{
  "n_head": 8,
  "vocab_size": 32000,
  "activation": "gelu",
  "norm": "rmsnorm",
  "norm_place": "pre",
  "init": "normal",
  "init_std_up": 0.0275,
  "beta1": 0.95,
  "warmup_steps": 200,
  "decay_fraction": 1.0,
  "final_lr_fraction": 0.0,
  "batch_tokens": 131072,
  "doc_mask": true
}
Each number is 500 + 25 x the weight over its row's rms, rounded and kept within 0 to 999. Layers, rows and columns count from 0. Numbers have three digits each. The size before them is the row's rms in percent of the matrix's.

# down: layer 3 MLP down (transposed), 2048x512, rms 0.058, rows 971-1023, columns 256-383
# up: layer 3 MLP up, 2048x512, rms 0.111, rows 972-1023, columns 256-383
down971 102:499478457475467520536478499493481496500535498473515476502508501560426470487480497558499526520517466533476499458522552458520459514476498482480463533543530459469513450505487525499507554522514516540520555539538467493501472504524470480468502503487443496477499504478516488545514512524477493466505486494487501493481478470493481516496514475526551475522498491466496472501463510485490487514486
up972 102:517489470470515477430449464526502519504461500503476481520471515464540498499503466513516497498497514542462485474544515477530523494523502469480496466514506520494501490547484455460482485496474520474546487447515484503512515501524526530503471491519493457515538499510483489509469509509512461515516512530492494489574503527496521534490500491480510513506496502491509517518486500480512472465502
down972 095:558499509461435493476474520521495465549496534508550497509493528542469538526548497527483515497535442492515500519516503486522453517510465527487522505494515496495468500473540530520512490456473457516482515457542537476547477508544490477488485480483548448513484504506487459516512493494480500460476540490495471471512497489456475462531515500509496512477478475529517501506465499500476546520506
up973 098:503492518474481484474503488479491515522484505523459513509501477485467483524505472562477468511482480490525512531566472504496496540512497503513500532510529482499579516535516504473524494480507516504509511522480517467530521500547513441531508520506494502475525498477533492493481440479471501448505510502526492485523510527535488479514502500511533490469497465483497479516443494542509498440504
down973 089:537492509483508518454471523481511481476477499500493492517519524499508497497502459509510483502474459502527516517503541473488535473476477502484530495515517510475503508516542482499540483480497487496537522511477502476514438441526464453536525493504531487464499465512521506502551489491473514494491478521440543499470485532481528488509448476496525496502547500489555528520466492483485499504491
up974 095:488530533513485536451503523460505512527495457472457486508482478511483555481464449475507460460557484533507499524511505519513509498453528515533552514513499450474459474496483481482464482485485510499482499459451505479483463486531516477476516535518476492517479519520516499548476535530487509466507527462544496470501470523528528486536532490516547505492501510467531521484495446500506531498501
down974 097:520515528452528508511518492451478476520513456520453534483477521507463527465520490476509446528517498475520531481507484461508498496462508509472478501533517471535528489490535474470520469511501502498479491497480516485499498505488462497548488532520478507518502525480462524475461490496478476496469507502475516496549489490489536517522517497503513496492514481567525497482505487527491471498445
up975 099:536497486500511444504495511504506518515493481528441477510530495503468467484487507475460545499487527491552478539494557463482496476497515481576494428449504521478533454517520512515488516514507505506495496505462505507536457521473485549553519482424523525547463496461498494499482528513484528513547562504464529456522492488515485541514520497482488530466512482464522482536514533450509559524548
down975 095:489451487516495517473530508483460471446441502475520507488531511561549465528540514501505490471509501492520484456532488494488567516486508534479512512475555495490500479476482540504490521436491484506525519557473524516491508502491493478527435483478509472515480499499490506476512475515479448515477465473482486474495463478532497514503501520503469480535497505513515524469486485502510481497539
up976 100:461531469478472452480548497428496499501492503519515568480504462528473503509512490461509488496531497560545506507519481477529508511474526446519492493462507475498486500513514519546452557510519501530491523504487500493492540502515497458455429538520493472510531506534514496510479530516507479510493499489536510553450529547531508492491501499486470475496500483505486469484496505490553484478548
down976 099:524492507470461503516509559460507499498539479452504462514495460470528512484499508531515464485516525496490505512513486511432474502463485592464523528487496489520523519502497478457490513480545499541493511454519463484581442488484516512496520477472476517512492509496503523543447469487468482471484483491532510459520481521513511498492497475522490478471497485487499486459528521501543492510483
up977 103:499511515502505501488538499537498548466481509520481508541523500496467484518513486504485553484497546476520479549424494510479486514513481481530515497475509505468501545524519520501503529505518466507509492534522477505492527531532512495536512520521499523506501511535536500492536545513510467529481492516471500493563510460499475494532499545505505523519484467502487507484498460459458483499497
down977 100:507543473534512511496547504517484496455473500519466507508513526461463481541478527490483498490502496516517532521512496480498524497466467485479533503481469497498523485512468488441491487481506456535509510512481471530514513539494484479479490531488450500481539475490512539519508558486454474506488530519495525490494531497520500476488533526503516505543482499529506513500432502517482526487515
up978 094:496518509535470537517472502498532471510466454543468502518483537511510574485509530476504505503514506511508514507523522473492473500492508476512488525497486527500507503488537485492453501478529510476480488481437530485530494551519484504490526519475464502491522475507495498467464494535493465514537509544498506509549510482479510517511462496502460506510499527475511574489463474475497515444491
down978 105:482514490546533488503527505543529506533515475518527447452549502466516503506478521481524514511505479485514497467510502513519476501529521469512497490454484480513497489481509535510537499517497499512526504513540478485533487499487496453470523488499522488479535537552545460488509476477515498449482468483499477475482477425489482508503486496477541538516518511460562524484473529480506533539449
up979 096:495490528475509559513492527487487504535479490526543505503487492475532507523500483518497520550482496476521472479504505491470492516464526501578498499542501510499489488471526475497508465531438487484516493464503511513475454493508481527486453516515488514469504523503500526447598556535491475503497490478476493513496501504506508479516489524543510473537488513465479494545507482501458511507484
down979 104:480472503479461486512504508507515507504508529500488467536504483505516539507534475533487474541511463497491486494489523469526495530494550503452475515541502492517531504468521510481502497457517442533516497488560489502511513486461466514446461504480520539486502519459480475485488464496488498518514486504480469509486494460515473485483520491487530478484531537510488570503490505492472517511481
up980 097:487496463481525501530499522518505492471518552501499467515499469476514560535538486488481525513528508520522531513511494539496480497507531510541529500489530544457516500500475480495485507513474495557490482536473479501460477494502496542503482480503488439505512557499529502506490512517497522507531503516561514513507485479502469476495536465524523541459506478474484503465467499492469511501500
down980 095:506509468496532536486504472484518506502493490464516522494433470457502491494507454512502524508486524526484519469522511472482497515468480466467480466503470484537511526486469459503468469483510503431510493459544452533558471482514509516538569505497510477508479486474482485520483480476484538512486515475448487453488507552491499484501513509491490449521484506492502512525496459525499557518464
up981 098:498454521477457486521485484504512504563464496485503505490510513467571520481520554527507515510481486453499542499519494499510487538476488527417442523487487500518524486519504498505494521529490533449485462479454476467453516503481516504499472462480529537539523556512525437501483486492513528514545514573493499494486498516526496482518487488517474493508497546507473485480552484470464523506492
down981 094:504486478498590521486460510502460501455503528520499497502460527528462512474505477526492465525483502489508497475498533496469483530551487512513505509476526482506476475563509513508516518445516543548516536482525486519519478500475525485518502505544489466508474472516482514487491509463550526500518508491484501511478484494533499503542548516465536471488500505502519534488530499489497490442491
up982 106:473545508526538483490511511500488488524497484468466446481491550460519510508519508501482499499478502479484486499517518515521509477512562519490479484499518494493455515531520511538501471494479507498490507527528451507472473484506499502520457540505497566503472515475472500503509486528506513534513486495505491521508466514492472525501545493561473544485491481518517515501503523460499484492480
down982 105:519524533503491549510487516511507467527504514487525511524507492552511465525504523508513484497505480462475460482501510495475480524501503457486523515494498469516493508481499455525537537494505483564475485545522528506511447457542513514509512471533501524527479520458496486475509508514480504512522497499512511512476530477527550512516499460485483486478487508484510515501573484465487467481526
up983 097:555523532501499510521493488478508455501498492510536440485532526498483498512485482533479479519475534501516512488517481493520483506475515493480524455496534480507525474522533536459494478504502492487469538466516486473523498485543545472526444533490491497532508449513522486486491505518475483496505495468544506490515500535508518521475469437503518512495490490498520570502492524420487531499541
down983 100:484484490536568487461540522539517536477489508530535510507481475533493514475503481492477502417487459518532538543471516499536508471470517470497492539481530536503480542479503445515483491499509521499512498492493502526486511482485468492447495504510484522488484490519474515445487521478506506495464495497477539470511518448510517550501489502538538459491465515498461519518493496474542477497530
up984 100:489504457527538511480487584499490515476509499503474466442495491528491512545514499490503526469472470500538484489472515477488454443513486512557469486486452500454493528477519460524547505494469502470495522520460483516482464562486500520508491464496482509476490492525501565456500514497488477536505492531521452551496511476476504512481548499477498493517530511504503524546499494505503503497538
down984 105:499523535488476489501515526481461494510515502515520479530503497476524471453485463465445496542476474487480492522519509556470499502496497498488497475506481519532513492509542520495474541446466476457474448523469532484517496474483433484496540478503495491444476518519518501540516504516497519426468473524530498499508500500498523532478520524503511481492535507506466454512495513513479451510515
up985 099:530474510507520482511472539487439518532528481513534525487519512481489487453517544462467462487540545542508525502516489529497537534477447489470468493533472526511455491528563501476520518489526532484496505477536496458539486502516510476492476480518492480536512474462482527477495480471481497452503530430543505505488531490488456532495496472519532511530533486507480462505520483518493517509493
down985 100:502432501515482512481470502470481495518532488547498476521521476480456494447473513489450512520474515511507490524547444476515548501482491510517489487468492522510472497522544501494501491552537481515498492509496517520475530497474516473500471484490495487463500488531547456489529484475504489458538511460516510481507496505522519531486485488511545498509454491473502468524506510512518496540446
up986 105:476524524523519463464529533449501489507469453498519518504465486466517521471523464552514493519472508495518499515498496491458475481463485503458512483462498475508496496547474498486503527526486482480484508512494533462499480464528532483495512487503530541543522531528516510498452536522457507475469513533518507541490485491468490503484453534504511529472495522500542491513464514540550523501477
down986 106:502458502492455458527493488528523516458473506473486524481495505525518511487490483537529514513482497500480504503479544540532541501486525477529486517514517490538474532506486538498517476519507556513481534535475491464503514518510479495467515559508553576474504513491502476525508479509524465502479495566500462561477505500520500491463515488530509478515461492485489537483483520504526481516481
up987 094:500546474493445516459492469527486498516490474496480489493499494507491518501466447501457491489537533499490504507504484514487460490478516510481506479480488478474489510547539443496469538473510501482500505531478469509525502508487506484555506534499490530504487488507477485504506522488454540518478494485474524466512467492503504522502499530554479525555452546498526541484509494502523483499495
down987 097:507483529500420483446486510493503517474519505452514452543501510487493498547526496477506520507528510458502503517556514492530448488522530546469431477483509491457487494508482535451476474533475502504522498516520503467523466466486505510504532491502506512499448529497496513464530487464492505498423476528514496484530456469511469478456492522489519476463525486510524485477473500482523503513528
up988 101:509505496527527517489542543514466492445476525457472456557557508527500469518519498503474546471492518481496527561476514492492531513503495498527492460469437518484493490503468495517456503519458474541495468514488467504546491509523468490489456508497460463455501480491531513504513517519485482517545473485514478491520484496543462472450497523501504507522492478519524447491517444452497515503566
down988 098:497499499493471490470465484510514483465462502514516499450515455530468554491531481498548517489493505479479480501490549471511487525454508514504485557526508543508500502549506482488530469499498473519479517480498530508492542489500508448508501497501483490526448504513535487497491493538516481475510472527485557549493586506506506490558517526509495527529545524517526521482520491537476522520520
up989 097:503550492509454526515483472498507516506468560477515489477522490497541524531527514525512470507480485489483450490483517531562514475504482521486477496476503524517502526517505497487526558521463521481518491500517549476460469554514495505506505507488466478476526476490510482515523503485529479518509556483510493452464529481519514526486494512532514492493488502437511496484535479487539536492557
down989 102:481499487485545513495546473478499441480529474502497524526509516513517527485532489467504495482562513539515519519508482465453513461500495514457474507487557505503531517497555527497499502507514465529505498540472482503520476470476486481472493499488518483543554484484499485481504525505486474513489489506460493501461477500504549478520509519521514506473493554465511508488497486495465473488501
up990 098:533525451519496516506482468476483507456533478496494521454475490482570461526486528520519485502513492501514493446531533469528487499507527503486495476479463488527498532476537511506480482479471438527534516504460480498501521510536493497508482509519522517518484499483479475477547514530506468520455535537512480521500510489526506538523500519484512471490486499536548480486516504481537502500500
down990 097:495511514487495511508483508464572504526483475520524447509516547499480511517482554491478489466557520439492532491495490536527515510481486525493524517488542497505472482497499509494453498513532532472551477511554487492521495475469482476485521524499518486529499532523506491531464500500482531487588454471496534498512477528479547510499475527500489489503494484515526562514481508514521500445500
up991 104:537562456527469457484484551483511533498467541514459496518503516514484569543543500540504498475488476526516511502524491463470526506501516483539477512497502452499546508538529492497475509503524563506508523459455544506506548500515515557561479499518507480518493442492516470467505485513511477500486457536536471531514525488495525514497506487486486447532507473522494510509467497512533510483491
down991 105:521511506513458513490509488492523493525505525506484465517572507519511489552474476500516516518483472464518493473479485512518466503500473487490504490529533467497480499492478501495499507525498507489509506500465510513498516478446512453508480498472493493509464540496512522552532467537477526500482537489462496524512483499524530499517493487515477500499479504506477510467496537475508461457525
up992 101:484507456514524504517501517549511475500516490511516513498487486489506481471523513544471509497534530488517544505530488497485511535542456511482472490512479523517502479492495512508492488523501502509479537517482493482446473449504516484486476538519579480480491499490505536485532516493518563504492529502506518475487528544523508478502492479497504500504543543527537542510550476458479476494498
down992 099:477532497473498468479439505460541489529509504490489525495529490540476516487500525516528505471463507506490487437515554525482481504524523533568491518485518465501523529487496478528460486506523511512534481539484507483479502506555472490523488508498475492516459541497516511526491472468472501471495469498482485480464497453498510493456486514477486494498514464491460556509485478489498475479526
up993 100:513540497488487497485478475490473481509538507487500501473508509556550507496504511480472525501508527468499506514525507534498497475476479453537505512503532537493517487479511477486435493547528502486514537480507505531465505505461532478472459535528508537505511512490512494474464486505509506514465540502530530499481506488463544506524491511490459513506513501459518484484534479530515540490541
down993 100:511467522507468548493506482481474481581521499475512479508485503495495501438541501514504523474485472490514499481493491498477501485489505493499477516543499488510529480531507477525504483539522534487500448512484476511461496507553483503523470500502501488497497494459521498528510524470467501469501528491513474493571550486511532468527455513498422504487535486485505465521477516500457470454496
up994 096:528496493495483479519490503482487536490521449503521474539493530514446522531493499534481502476489511477488473489496475476498515513504503493499468496465462481490504452487578563482496490459490534558530477512478506498488522477494506507484520492533498462503482556503497501484505490497528489524511547465516457477467535469504545528517504509464517503524513546479476470495503542507497515493568
down994 094:503505485508516530442517474497503477489508522503506504496503503479559467512509486461510450485546487511470498509469495520485536511510511501478556499496516501532494514490460503518497471548521476472453465513491487512508458564503540522499475466502531519499517497485533476540490497481471511487523493453476508502508486487475519435489513490510466460485518494515525501466515476528481498486445
up995 103:481490529502479490531498533456512559478503485522517444478499484502534514514468513554490491538465504463502507484457517452553506506489471470515454480485508496520505516505491507528488529502515526511495513482491512487471507479489489526542498457472502466483521496507511464498475502512501541489480492463506465509499487495490549512484464491515519474522501528524508548498471504523492491479486
down995 101:546549513529470506496472519500523510480490466537510537473496506526477530539510448456508503502482507479541505506542588550529523483479506506518516512501456510508510510549523483459517511527487508514497490479502477502549529491510525531530462469504530443515478513484501554500537480505509475516506501477555468476473526489471531498535513522483486460516496483493515464464478546524464460476521
up996 101:482518532523495506479538533503487431506499535490523474497521491470537500531523498497481502522457474499485517475540513478487523502498498541521462459514515500522467492508471481480487434479513505504469489437475523481529499510447513515478496495529486473493511495526519516474528526536573455502479524509492465543498487491500490509467505531540503468471476491504523535512478493496500486493449
down996 100:469512468518513497517478465496467520473496460527478478506492471511488466481479514547463474479496501511512513493483529529523455527502491454492512487510485536500469508502523473497474462513503506520497499520524487495496536494487488500477465495481505528469476540535474500519530476466453443464519525493536484518476486515534460519472521487505502512466501497493509477496535534477472530500461
up997 100:521543476496512542493539542493517497515512526512537518472458508487559464508541513527482488517498473527559555524508483484479467497472515528478488516455455491466525525469496505518512466474507492523455516484505462513494517486492519511535514516552477529480514480525515455524490501498451494502489522529504524474525472480490516525514513442521495493503459475518498491511482537507448483519512
down997 097:473506482499487505488518501532486511463540480496531506501493510535512508471504478527468526472494502541495482473493547509490461519536471489515494501468558523452481485472486490456489511487504500509518526534510525486466499493499494543481538515470511556543513496466466481509528483525449485476515498521428484496547508465490493541502495523470550500491485505514489517492520482507553519501498
up998 095:504496465434520473510504498502498548533454461483505475472540503506502490532531566477489505477496512479501515478510516490499480475540510524527521492503486523472501478484521516499497474501506479486517496476478491501510510517409466504480448487467490513521499470509528487479498465492487532469502533539523477493495511480505495552470502474504473522449533558550540435545482517489470514491516
down998 095:474524507536490497497488505493508491526496527488524566509487480459501512506470488505530491487541496550468476499483458531467493489479571497525492509484533482522511466520481517460552515508500544481509520519508516493523516496525533480480523476507487529480496496492452510533484506525495500470482531476481468481541482483479536465511481477526532465501477451494500497463520480505547475478527
up999 097:532532515424480536445481461484505514483467487518485532533467479528544476513516488489497495479511534521517519521484470501518550495519484495470516480547506519521528506527488459481520529434496509490488509491524508513492471513502473509475502556500493457539456488510472480536487510520504495513505484449534483495538537528496501464488527506503496499488508501483505468513477508462445455470505
down999 102:486504473488477479475523475495468498527488524532492505485512470512519517495481467477508487480535492508495529521519475505512486524460530487497510506542520531486530509492460499490486451484491470481501514484543514494479495447503546484454504461436469527500518518524435520480487491517506479435494454521541457503481501451509505520518500477522534472494505487528541437473532473496503492488510
up1000 094:493486501517510457478515514497499495504472498549506515451525504496533461472511462493514456498500501474524517502525519497482497489511490447502486478522466519455462505537507447486511491486507545499464521485489473534504501509500497514482483490522480463499522521463504486500503524452506478480507506479513491513500541498458516491508460499484490488512492513527468469480436484474492546498492
down1000 093:507476481534496497491495478503490518512463499524559512506464491574521467520525485465488493474447485477488542504485494417455495473509536540506496508483540492523494502468467543551511482448502546448499482488507482531459493489514471491487498494444452467462534482460496494519495509493544503483478492506523471516521500523495462516528497495453551469514488502461543485486469513519479525492452
up1001 093:487538505528459540503508525508497487451495524500459503472477492546526504514498489459469510528527514482466491506484470521508501543504517564529528495489510462474514482488472512502518532516507532522534497469529460510496482493480510511496500477487494463508477560510478506546534500455485503503484492426513508506513587532521492512482510521470466556490501514530545490478517531488500504470488
down1001 093:520478466473590496491499474472454487501507500468525541515487540518470495516510502519512481487533439505541498523518499547496535528490442483474480529486494531501486485536483526513504500515458485467480496565491530486511468476535494472499496533508491501517539488494520537470513554536525512507475510514508475522493467488512526506521501512483528494483488502502489462470522473519510468451480
up1002 103:465513515487498521496492534520463475531507498501495515498521488516520523507483527502479475524517528523474511542495529434538445485529501482512517482464504486516467533579491503522503469457530480505542482473516487539480505528491528514495502476483462525451532478503491504480508477515523482479480507466490509530535515522477547517540496492515561514520539484512495519519523471479495510507534
down1002 106:521519519494481534500533494528559493502499474505505464506546499523433497527521508469475475498522496512532515560464502508498497533532466488517496473515457529539470527500479514482533490511488509487512474544494445458522487477473502468490513475490496513512548473496537525468530549484482489511499500531535487493483532483489556560548504491512471498481483508498484529485472516516503482506498
up1003 098:518474508512514513478514495513503475498538482501513577496537438488459515490479510502507466455497504500488482458522510478480494501493475470570459519484487453481486520524486488462504442533455473470530518481465495490538533485449476470502492486489492457479492506502489463513523498510576498524529503526525487504516495512478472529459512519489527507456491491479499475499488497498455509521449
down1003 099:493480498487569490492534477504463478517483534463512505523503495526502499496520503483532487524521555492479509509454487495487471509455501503527474523518507501522508515477490521496472495524517526508495524513522480541460496465485476493434512552490508527547529509513500539519462535503479494516473455473476482518460514533559480472448464493432505483530475486531469506490487495523486485469517
up1004 100:491521533526426519481478521466479484490463491468472490538499527498480513467475535476528483526480479466500477443502545455518478472477439536517465484491459457531504527477478482484477553504549514484453553488533537503457467453520516471510497473527478489497521489501505466483511518490502465518510490497541463502481480519503563536524471503535559485522528531451457489465472524488506497504475
down1004 109:447494558510414500540520498521532489503512460513498503512536512566503527519524456484501486522473473519471467496497468499530514483473485484508545471503495520493479437495519445492519477458479474546522460492470504534447477501520490498501540491478512509485480518522472507489476512494481498507492487486466523501466503484525485508509495472484505444521502505489472459485485510504516533517504
up1005 104:550484498514550524510496502516485529545558546471521477500497520492468508489506482499508515487486475501497458495538513512526476482487484481567484533526470493492477479509514515508486505483544506476556515490548490483477493542529511514538488502513454467510473485536519471498487491507533427504442503532482575496487511523456471511529502493549509500503530454490468516465468502536481508478514
down1005 115:552492541529551478472512510500484533511533543484519494494522490486498513514484506475490511505464497450475474499519496507544486476519485518553525556493473495524460512455527513518518543493479537512532485455540543465516506468519493531506481513516485497511514491530480436489484497523513500497489482515516518491507547506497487525494486498469521499497496499496453505531508488501491554465513
up1006 096:489508511527528512516533464517495464491508540513471540497469544548460493505540492487478526491476517516502517482488512518518494507497477496526486482493540487466495447485517508475542502529536488489493511521466460467486476518500452482530509506493500469554522463542516520460513464525505477514466512489504532518460522495520506462528444478513472574527507449497493469500442491555545517514499
down1006 101:518482487482542498483493503474477562484515520492491495507519448475497497515487549527491520443498505430492511492508552581484514513492495468508511478500465478483470512498507535518493486520502502483497501473511506487480529426501526521468508483478491531510495514480514517513468517538486517497532499482540489478499524528473471505480483504479491453476468528503550488507478503503510550483544
up1007 090:527504467530459520521492508518492529486511516512530509448515507490501491505533461509451480518497514496435454532519512509487510489520506479511499490523526484481483507482499504505534500528496543512546568476483535498454521536518485489518483443506521519450517451494515501476517489495510525521506545493472502449512505454504509492517493492510537517488464502484523503514525466524534468554521
down1007 086:473546535463498530498531512481526499506496501500484479455532484472487446503503505509484497500469498503568466474504517469509511482491482557480484473516539496498467526475537524501515492508497490465477514510458474553494476466456475486532541545520482492526503515480468496511498519494497507535540505546524516471507495513509522524529535481512496493528551533500495529509497451489508490524505
up1008 105:499528433504544531499523481532422458536538499501484484485521495503495480508495508506516494539511499530493506519498524526550455503476490490497528503514533538523447544508502468497526546522555453534501555510532503464493464502515469473463495476474440530531521506503489508471507527506511527500482500508493474492471494495514507495472494485500490521495504558485503482500498508477534484494531
down1008 106:479540523515478549529471525448494498489482496486481467505507494520510496468489480541521478543522507509487464514416497565496460543482520502514514517491541521456526508509492516484512521492521519516502485521496504480521494510513528452507524519544511494519498491500485501496489534533484502528506461528504456498470497504451515505496465484527503528471477511500466472495516513489470474473508
up1009 090:513464505491509520534532498517489486527539474498539508506437518505448508473476507504492486466471506498520549525503490474513525528460548513503551531550519449493491508517497490547516506490453475481466483477473528463494511524464479522504488463479502522504490491526499505472548494495506486482489519480493478542466529513508550505516497502477510481533470471449518544485513508536512491530459
down1009 098:494478509465462498539485520500549500468482512493527513537509507506521491531494526483450543520524527459464487499529494512530539477506485510490462486463503524469531515499537488469460529492488503474512507545513513502536456479551518505490510489504512512509505510484478453519506531510526506492542496547478507508567498512487483546495475501558466510489493482507521455487479496500530525462524
up1010 096:477523528492522497542486506540472515536486488494468541457513492527490486507465538530533522477531534474492497469483534471508498445473496496481493512507511498524513503476492518502503526483516501508527515513477457462502510506495509551488421516518494497447499498492511445552500510513536516469431511472512497478527502447496468499506534542514452480498527474530543470441485471540541525520481
down1010 097:547486490472526531485467510536462522479526570548491521501498482525532476515520498522454475502493507543504502503499458501473505481517503505507469516491498517494501519516513499516493468504478478520507471504540509528516530509495516514491548501505505489470531495457503503510447468512524546544541571474516481495486504485506521528523524462505522510455496530450512487526536498502485497450505
up1011 097:504505467526522496498524501521478432465490506536524512473505465514498498482478468560473482477501491504516536529491495496492516506488523512502488522485466494499487471519506498485533497463502535527498528480529465451480482471542478490462507479500491475484494486492468507444501483505487511485512511453477454483513511511499441503440479468491508500540501507477471522537502521528476452421510
down1011 096:454507486538493476501490479477507549523511515491542528505499496533518472504479494491496475468495489468506519495499501504480518518529496548523532476512510471535494501480498517525478507528524481509563497542487495483525478515516502530522516493509493517523468494486502508539530485480523494503558466527524511544471549473524532509472456494499486519505518547522502476484486459478517493524537
up1012 108:521450470490473517529504500475468481529512505488482491490508550484506525510500481540522485490448488464527524444528471489507536507477480516434512503448504494529487500478541510487470500502523503499540502505490514503491503527498535497510494504524478503490520543503459529513485504519516510514468494523471482463481481487505478505497499470503498510465475512487517530560518526520464534518518
down1012 104:468535488539500497501483499491502495491435480483471531493513526491550521454498510513489503477474537512494490473547490509545539520506541469488494488549535485517484513495468481503498536508476527510487440490496461470538553511526511488519481491496484519518536524469497514496506479500508455520461567495493506542476459525495500494428555483466479497508463535497482490490506504496470474518546
up1013 086:534495487495492481466521536467510520498499518530451538538550507524534481516490501523472543465508514519499566507500520454527507475495456478470485450517525535504521501511481532469475491523501513498479488460509502474496506502508532485492500524497504519498549496452495512520528519514509471472494531523490504465488463519523492522532546478528500489501483503488481530497548503512474495453539
down1013 090:455502479514439553516545505502481502477501460521455516477505488478483503505466484515488463470483515519517478518520477564497511474465514470547474502506490477493512498492514529499461493488521476530507524504466509488475500480507501490457515502510493496527495521502497475485475519528427505525480514468454476500502490483488504455533545485466497516464478526526536524504504502511498465499519
up1014 092:443508461528475513478483469508502497454520517492535452521487484494494518482510504495510527522442520495465492479527532507544482536478514474528534503515515485488498509523520490488492467455454470488493486469467469455525529471491507453520499494482516468506465464521515528443497462502506500505535511472500513481520527504486506525508537508479504524454506489517506485536493537507519538514462
down1014 104:532513494517546471461527533477492501528460493538498539490510530509500483508509487518525472445536471464535498534475462453485527502553487509450485524477471527551484484488489528500492528506515510515512497499514554484480489518522497525473521476514489498486517543499484460520503491539522537503475509507465496527482486519496467501499482483524511489515459517493481574493509457510516509472497
up1015 108:481536531464515483475517486487474494496487464509508529493496468481526511493523482520477487512466509490501474527504517493460485491493485539516462454525509495494496483498471518535567449520470483473472528506511493456519456544505509445495489470518467519492494493518502508477570498530492495480472479467508454495524523497524509470492540556523497504500454485484491507461514483544494483518468
down1015 109:524434502498492500501490547524515512491518496467468518517467467489509483479527479501494476527532506521508509431479514505526506483508458492524552514501456527506484514533501542497449486474489484530462474501545532490522495525538521499502510496542519458491527468491486509483491461559532485508495487537535454491480502513468476497485514510535529496533528517502524440526503496447491488498518
up1016 099:505514508488479515513492498445514494451466475531442524510488505467529493489518526489518519457465487505486502508468494466489516523477494464494525455552448548510465465492533525532458523508512509518526500510509490486502464547519489471486526516483505438501542525523521501533510548507471469513443475488545473487509473530519502521459514518519510530489460484529506527533466492511508499532512
down1016 099:479516526541426498501462504496429499483450505503472497526496454512518540464485507490498542498515499506532526500485498477464486529500484507466502490542515465465511497500528474494521522501494478476507568494489468483465494470491535478485460470463483495495475527466476469521490483499488514511498483472515537552484472501495493488531524518484516538507475492517511489508482524511535504491472
up1017 093:488523493460519503530450472502475504486470460537506527483533487451509437525452486475509494501507494496551473519505524480486482467462512525540526487485504516471475514474541482492511510513498540532505503487513507528518482509539500505497554472468499495547501495540515510520512507536513490516520516478487460455503516450491495546500495468499470514479468489474505482500500485512503524486524
down1017 094:530490478535552486501507482508544575513480559485537482470508548512524457549541491520516496520512511538519491464508512482510509536501525493479521532531520490508512510487536486505525532478530453450503504501494516494497485436503519487502497508519472463487489559489523468486526529539509563507506466513507478507479508498495527514491498496498508493490503501514517497525467498511460496498504
up1018 100:475475501478503487499489474475502513472525526425492549527501467510532476529522501501496512524503464560503522534497500504465495512547485504508483511499484458512487480496543523458515491519561511474503531469500454463511506515477526474510478509502497488465517494519465501480458510546473479508498493530493487495521521472512503527497505491534488477498492530502475488516510505489507515498519
down1018 102:511500505523457466479481498562492528457515489517479511537536512541517501471503469510445494508518487467471513468510477511503493551505455500531523506505487520487503467493505509517500490513504499486475482504518491493456500510542505525490508521481510481514511491484502478469480527529534514543529531512489457524481553514519468467512462531498505488536492503485436459490470534515488492541556
up1019 093:510511530540460493546479517471488516490515483441491489529517501514482534489495558495507536515519497498497477510549482500502507475474482515524495478489518496497504478496533515470472511506493468494504495503433533476528447531488513516473469473430506479484480517530518514477481460530512509482506495487491518451475499490505501513480493458498487498474448578521524521508478525499485544528508
down1019 098:452481520493553519497492471519482518504512535519503495506430516523515519532483510536552515477523489450514479471503484493484522500510504493481467520554536499468532516532503473503515473502487492518504522557471558487480485499498479461529469518505503504513489467492474499509492492465455482477551505529506486504529538473486504516479497522514473512533475509509477463493528469511497527431473
up1020 100:508512476477467506509487510499487494530473476521481500493497499532484523472541552452514456492462536512508499495486510545490507514496516516487473496483488513428522529507508490475489522458502550499494477531483525518534532504501489469513495526506492501468452547501475492481552523498528551488509542482502486480493450519520497482485510538473489471502477514446491503524509512486523490503514
down1020 103:450480519498499532458491483512524457470472513510495541514527437459492544489492466532502508512524442525488461475511497496457467477537501500502449444480506508511482451501502509528482538510550499469481490466479517557536475471575509505511501509513507513534514471496495507477506507493482501527431530540510459529518526503492479515494493490513516546524493485487497482493495515528469457502493
up1021 096:491491485514464495544502518532518438473510470497489519483528511480488471533503519529494520474517545521474532534492547488454458474490473485497490464541499536526488550479491475505451555550457457477506476512489474494497493488535526500536427506518441531497529518476456489511547508503464498511502516495454507515502524504509481547494508539534500486518495485506546508496460469488484462528527
down1021 096:503493510514497503481505494506561556539516478502468525436506488511482509513490500513463454513460543474486535510514499513526533474520473491491499485479489524495520530494505562520445505554471510495495504472500467504467523520507547478510504520482505469518516467512481452492547508523469518508478547518503524477483469529498466509495523457498474497475499513539525494489494478493535495514474
up1022 104:520480499527472496505519503502496502493526490545501506532490510490485495520542458531467521548480525491480508508478511499452509487533479538516467531526534475482535449467507472484449530464483481512495508523495541504481489533487486530508466444515522493504473528458491521550516501489500472475525434494490499496489512485485517538533499475486485506493493478483488467526491511522445535453479
down1022 094:509519523532522494490484464486477445500509494520546467468535482497479511525475522467492496510573531492488475457520495511527516518528466479515516505540540503523490504501515512500503503518471525540484494499486510464459465488503511501536477499470512543484557512549520533524513466455509520473488463488476480483472537517459494493484478490500490528482508561521520519520490520502535527510470
up1023 103:518472504518478517526511458529494507465476494498471507514510457527485510499502528476526474557505459515541524473531483520476514505480463487521512481503464527508443491500528471524497502548493546523493518511511492512468511518483473506522468557455460540461479476537483502515519520490519482557523511464548450477499473508476518472516549500534504518511504545534529505501483500479505487526496
down1023 100:518486498529565522475474529479499494521432496546564511469493504541510471522529530539532514450502529528513545513576509492480514505515450519519511520520495540477552511500438521559525484517471475516465465520575539531497490489493510520523450493518508520473497481491504463466488499494514487478505506474478507506491509493500475462489532512475488523506536503487468494531542513531513496490479